Each number is 128 + 24 x the weight over the matrix's rms, rounded and kept within 0 to 255. Layers, rows and columns count from 0. Numbers have three digits each.

# layer 4 MLP down, 64x192, rms 0.0522, rows 0-63, columns 0-95
146144126121124156155130152150148148093136154145144161148136123100135128123139096105096141177070148131102111126131158105164099131093114097124101154069136110085111134115113147124137130147155102134125120068157109151130120158140127142126102115148141162183136157172114088114121133143169093133
128199120131186137190142155082139148097127128111117154091122133121183138124141130124168104181160174159152181142139144103112141118141135114122104114160074126092125104127080101092126154127146130113083149125131160136121120144135178174087131175100125133122190144093111188106079185126118156134
125166124124164078116106129147106122165143095157143074104107168095064127119141125126197121114153129128179142144115130141141155141121128153168139125102149140134087133122139142155139138075139104161142140147135113103119123144085141158094142068137093159163122138124137109082136159122120114118
130142107128163142122163108127120118141128108151165173094118104146117119153089138114099146133132143109165157145154119115129140133156123126149162166132078094151176103150102141107172102152150115080183126148134124133134133111160143133080158120099126114120145128099131154067125157097149121097
100135141149113096111131153148135102175146113172139152177124113173116121136158127155121132107130130141109130106088132146131114142118155146108135144111145125105169124142077124141107120113116112102123093134179082124175098151170153092112127141137195128093129136133103154122132143076102160150
145149133148123115186138137112143130092109112126097142101096110121134123136132137163115153152134137118149131117128114137155144126115141139109100115103163160092143166141115124125146121090131155162134104133119168144103154114173136113108143132098149106145094138149178082104153112139066153119
128127109148122160166130138144110122087107130130129170121116122126127136125189086114093137159117102143126145135102086123165114097134166118128130121171170127154138144125094157129173147125127152148147167135139139153123120094162111169148127175132119149126128091151107061152152150150114158114
076112129153125066159118136134141148115137126133171102175105112157123139155156161155122141111132177106126133137136114115156122138134092122119145092132109153122142156146117136114153117145139134087111132122126159137157131105110087137107115117181143118143104127109099067101106102160083150144
145181150146112110110128128133174127156116159078129183098180119136117126143145133141105113135152153127130128146164146158119126143109104126098146154109091162162173174129148153183160102152126111140114125114128119104168127130141142135150151178152103094111094110157118153151187135133140137154
102118112156111154138115147136124147148165134138144116122125117127137132138105184103128147099134113158130141117136128139104123102118093117143092141140163136103085172126125101116144143080082116119157130114149148153100140105137125130171126068119158161152129139135130119158144116137145124131
106118094091140110077146179125123113099128123153123077120103106145120126143126098097132145143052117104106110162126132127141121122114132106092122100064136143134125113103176124105109127141144123144095109113133148138157174128106133178163130125140078124117133164129118154097141143135134128082
141106093071127132090091141112120127138099102129137123147117141140147132122139100143119136114163095123095122108115106128137138134147115148153155088100149148139138142086119141121123134091109156117124106127111178134120172090118115112108108121145136147049169147098130129137143119182085158119
109164141088173130140138154149067134149129132104101127174132143113162105152108121167096131147129139136121135120110153130135135158142164158135116126116161128188134130138106159151126114120162093116179137097099132119121113081150107098142142130158138113144133100108114124109117126172161143150
156117130080108109133090154118130137125107142126107196144138120098148126102139094139098131106121130128151133154174185120102132157099092130111098115136139118139131123097113107061126144132103141092130152125139119128122114134160121127093102158071099153108096128161138132145115097134090164115
152122154141083153115151101141131162143116142102096120143152158127202154139118181168133126143092120137137129145133175121131139138148147123104138138169122147153115085182116129088141115141120145108105126149165157148124116108165128124131162093119109163149122086131137153176103155111082108139
141138111100170107134114129114109152134093113122196140110164141143089124139134143158131157145140129141132110111115106153140143090145148123113117131114159120111135123097119118151107116102134104075113098118103093111100160122110109112134164116130108147086141124138123159131088146126164123109
154096144160101109179123096134148143113154131130158113095082102167152136163106130123103130141134138173162119137115113121163121120097129112150141076106135090139168114135104120138109122137134126126126165140079141154098162113115163093081088142093148149117147107120160158054096119133152159131
152128140093106143114147143151150124160106158093151162128135159148141091098108133136154159123131149112137116134157154137170160144174127139160138139138133112134148155106114132109132116177128175125149139114127195127146138144133147093113165166159125103127130194153187160117153173165163176117
107125166114121089117108120115137109097163145106133152134125121167120106144129115081141141178150129150170125140136127156129111177157131144124145128165150178143102106155078144128156113132106125101130113172090125115122094116147115114139108137137141104122112145165118136110116110129148177161
117111157138121133061130149112140130104119091123104128099120117116094139082155102159142154161131138110107112100149164103152134142131114078107063123098097108170147131137179100120111088185117084102133133163120120159121087104133135102135124127130116112136194071163111145185101152141111143137
128134092141089113154120127136125126120111116126139120150107151151138108125143110139122137093154103116124095144116144127102142103131110092118105103131111140096117169121124126162096074132192099181107119125133133102114121142138119127098104138098089135125120158120125197117088160136136142106
107099149091145093105108114140081109139106146162081102167096115114135123125165129086155141122138085111118136109148169103119118100127145086142108114084109142138122110134138125131141099174096147135106136165132124095144129127140095055099148163150115117106155139124157131133109118131124179133
124093125148098123110128154141151147152107148164129147152150145102100126135116136129110109152122126102106111160130145113142107149142111128144112140132128139117156106132143167109100133170147179171106160153166132123136177103082158099116150130118147132128099135158123150131139108134147122139
132129145157091122111168138140170179128151115131150120092147091140112131149138093102148126139096101117136138144146161138130110090134135101088145133167142130101169131121128109150174148128086158144133127119120091159137086113130191115161148137121141142118134112184155150113125171143126183119
088113095110190148109097139118171118100129121096149099097169113091157135114106117128157103145114136169130119100152094134143105097114125114102127115144096110120113151106159114109127148109134130138160077159114114118128162077128157135127110118150142174146128160125096147122124091151103115113
150092076120125121118133139129100135101105111134136129147108137158077109114105128127160122127123154112116111138131126113184123099132145152159156122137132102120154124162096134132088122166118122165133111129120118096132132154126124083114141130107129139123089130107111123166150082149159112146
108121134161128148133112139171138163111085132101107121119112117137142129158097144101141057093130123140142151108131088126127123110107099131098126117140142177137118104121152137109134152116132121109163139117132131105105166115127118134156164163138133091137138144078112132172140106135148115147
108131100138107113122114128144117145136113123109095152073130112114102181100123135158154133158147125123155164117140098048121181125112129168137173121114146103106106150138107134149177121138172119112127120136174134154149132116152130112169149135165162166125107169123166148119132164108138157102
130143102149152089137114137122126104144158137150145092118123147145074147114169117098138125107111129133096115122117134113158129146106112145151152173127116092099112115157098125139124148113114168125113128191073100130125158076098127140132156131109158122149139069152145135093126114131120143111
117120163156127130105157177184157110105101118123165123177128121118130130184149142165173134144158160116150137125141124144118138121123144183117132103118137124112112123128117118163130140104155170092131109133135129111123107150145160115124138130089153146159119133128144096133098146112147096162
154124112151178077147135108097169169120094068120121082101152127116108108163100119148179082114101126109139099119078110140178128110160134118120137137138159116091126161150170143151106105108146147171135111135140141119108209113126119116085123138139126123132161079123092141083119122109074134121
123165154116086104081084130167098120102162128143102120108083114138163126151118137154143150142108110122146101111080117182160119096140110133107116126124117114171173092108185125150098120133126140126116116077090126136148125110098118137110154160104153139148166102128146131127125118104106104093
152090120147109125104152127130183131130083142153131120090100161117172134128144108158128128146152098166123152134178139064125108138150152142160175131162153121149086166172142105111132112110121106136099109131158113152109154095168123129133133159166129145166140185133112125109110129117125096135
113085172108079125114113105129103113107143151143131116170114133112161136128120116160140185088131124124092176084118134126148111142129143148119137122122147122146143116142111135135073126096127172152101119136132123120129078138136121169090089113105134126120142121059093089136113130120104134121
109160143145149156128161127109133124135153122178090167130068125146143169146140087152138085169140134126128088125144125120162124114146135142173108134099106103126165101118171173151141110100153119144151145153146108131129107173092136133107164139177163119158166078145101096152156121076124144161
111154136148111144123120102163161139171124170106120133117111152150176092134132147119118117143102121087098145142146128088141142147112145148120162097146122080081124140153118149154118145089088134128109154113131160147117165146168129107121108144136116153096132145180094127140146143110093172150
114141105129168149059117129145095139108113147119166164152138122133114124121114154110097124172128094108129096118107121102110141124130099091104092131131085115109101127135149123128103072106120165146082102137140113141139110088162121168118117137097144147139135123130120120088160138121135091117
152135118134147137136152122139112144133160161142114121122140180120137152167146116151135095141115100154123139199137148138138122121111161117060109118111150181164120097117104150158137110123105116106113113136132123104157138127103140132149118161122132088086123122108115131135137161135169116150
141160101103132149112146088099099128100113137124132099105106116118151142187094120122166081122162164137134111096150156165128104102107104164174130145140146119158158132122117094125111144148108116107120118122102103130112142127133086117159107110148152147119118123151100130140117115119139088136
094137164136168140110125133067143122205125152125139132100164100133112162095129100110154157129113124135122118098116135154172124148145061123130133166134129150151123170126109159144137142120061158115130162123142097159141147123109168127114156121073128133132172148156152169142156136133115121118
112150112149153135126094153147134143146123137121120119137151121118181149102153123110160150112135134123120145150134119135112143143086123105137117120120124109159100132155119142094140181128113111126119165123114166188059111156127166167130177146110153171168170147090117146092077137119143085125
157123124135159137100087113105117148088120137131144156112105089116099132099125088124131116113115105129160092129106142123110145142127105120133125141111104119113147121118128159134112097095164153193115115107106077108140152092187135156096138109121097133127164133114119154053130129101126101141
143081105104101153150142122084144139130138139149137121093109142146127097115121138114104119144129149134123131111128094133124135117118144097107074104134105117143121154123136135122119082113105159109131121135114161130116099129130116123135138083083133111155166079053089128125166130139149112073
163142122137080126155137120112151116125079103135112134104142143107088128123146114143114132123126107116145079107090140111136084124148147127132135148122173124097122110111134137145114121102097153141134124136178130122102117123126090163100153115089084115155125132166123109093084101088140069168
136157133137092106131128138095146125161127126127171101162117119135135139137133144154166130130160109120114132114142127143116094152155135125124120113121125086141105129150122143150142139156152131109150144115110140128161133159129125116102120137117133169114134142149112076120135147178151202121
119128098108112129189122154140119168150151135184104159126133136143117133107172127107138111127137118134104094124134155122144113125150147144158138156163104121143114096171167086151154115124127131120131120189189148153125133158121155179171131166136107160115134089106121107111152127124119134113
106095172112110094164141107113098128117167103141082148137108153120121112092120144101147122154086097156112152177133194128124131104135120139127074107124097127115093139112144112087117105126160130132090115133130093121145120131125172089139100135133156106134073117112114143173110114147108079094
060115118118120161076118138130143104149194161138115212125123114107086098127122133145177134103145165084103098128103109135111135134110108137159159141145109157146124120125093104099109135127143120162109117122125152126141120154135135106098100166111152152127141154153128103061135084129124148142
138161117120130090185149125098112108124111146089120123159116088110132150135085102100140084144132111148090137067107121134204145110156129121139097098154120098123103167125145140148152157123120130139090180128142095109135118110138108144112143110100140125148092106078114137112178108152084096140
126098170127117096110104169141158134118152126143079083100128133147152128112093117104081192138123103118109104129130129141097123172098154100142131079107091173121112132141163104117060120140113110114122116096120127087137180134109162118122151146115086094110144151129128158121131111098077136081
122104054161149109092136117121106118121141078109109135116111118096133127135132148093139117119167150118156145164154133168123105128135157140125150168144156120159132109111096140081098110165144147097094164182109077096132114116117132122142125080129155188139119089121117151155124115147095097135
129157101115039119150166140140111130103118167129133128136131097111111156171152122153124115140110131109134124142119177135106116129079121134094144124121139130189172148194113054121154169124124129132117151124153130139139113079145124202122143134109144138136123169125147063142123104131111084082
121144140112118119136156144147106093123164131104115107116118129138093160114135145117125170128109169118116096136141120140142140097126117143109152103134136137121117169142126084135131096123146135135117118119143131164145130100125113107139116100152138129135075138116119149138119112166148120115
098107158122175096158112122153142116165143089119105101152105160102144112119117111154159106156124147143128122112099149091117136147111110131105123137102128116104126107113121106143134136063147173129134119167126135172113154120041167125146120144124106134093118122109092114105151126136123140179
121110142141140136127145080127136150137157123120059129107104128107156149140154137134093122111110099121111119108099112136106125095116085151107108115140157116118145118139159127124133107134161087120129128137095150119114141122103113115118148124144114095106146116099157090150101137124120114142
129151162147157186122093138157123130112122135140095142118155051121154116135121115161104090166130099125105162122102141146145126110088117094105089084127152197144076105112131108115125140121093113137076156099099159118111123122109121145133092135101110108115128138130129161130134091153098122133
147117119140119167129147096100113154132112118112131166120100142133120123148105124159105139137114124126088107142108163100159147127124139162156099111116164093159122161137180152131103142119146161137125130090131118111134179111129140129121133125155122112122138103151119101112103142145128131127
120118122134156124149145105118147131134141127116103103125124115108125111163153148098122118087116132086117137151109112128147134134095100139132139137112166121146152156110141149114154092109131128131172130138136176166141130104141158179156176070132149100102084104157097106111152110125144112140
120108127132132185152116118134127141107108105115162097103172130149133116154116133102116085144087106154135104132147111099116148125155134108099143103107186113121063119139097131105116153152133136130117102149097093123105113126135162129118154144093098103151138161121093172139106109080118162103
105102127145140155118113098099114136101119114169102122128142140034186135142147119122160135121122154150130137116163154124180143164170127155147153072089113078131106145126093148142112141131141134139128127111138173101141174155116125175137145180124125131154097148092117109136137124165130097117
086099110148070109128155110136148158104153114141140120097160109118069146158118118100110117122139105170114112147163099121100098149102104149154137127073126101145125121144122123111120091152127100088134107132126120130125124165165088137129105123162123131128149136091159155091076129080130093107
130109122127117106159131120161166142143142136097125170177143164106141100143110128112106109124119122096100162145145054166077164131155108126133113136151147117125108140129132115142168091113111136126196158128114103097134149097114143130079176128131096126153139102156171153144107112132137133126
144126126116158112159122102121100137121143125144149145117109205120136132151158152145144089131145147125107125148128148116133142125096107125158118121085172090141111117121086105157119117142182095147119135119141125083087110132094154109115150167138126094151092162172120133182182157129128157145
091104120113108136128122144112107114156168100181108143155121112126151106122138134114138114104141117103114101118123141131149157130109128145124141114115131135134112093121144111106146114120163109135115136127089153178148140085130116123135161171136093101140162147121138126098120091128092102057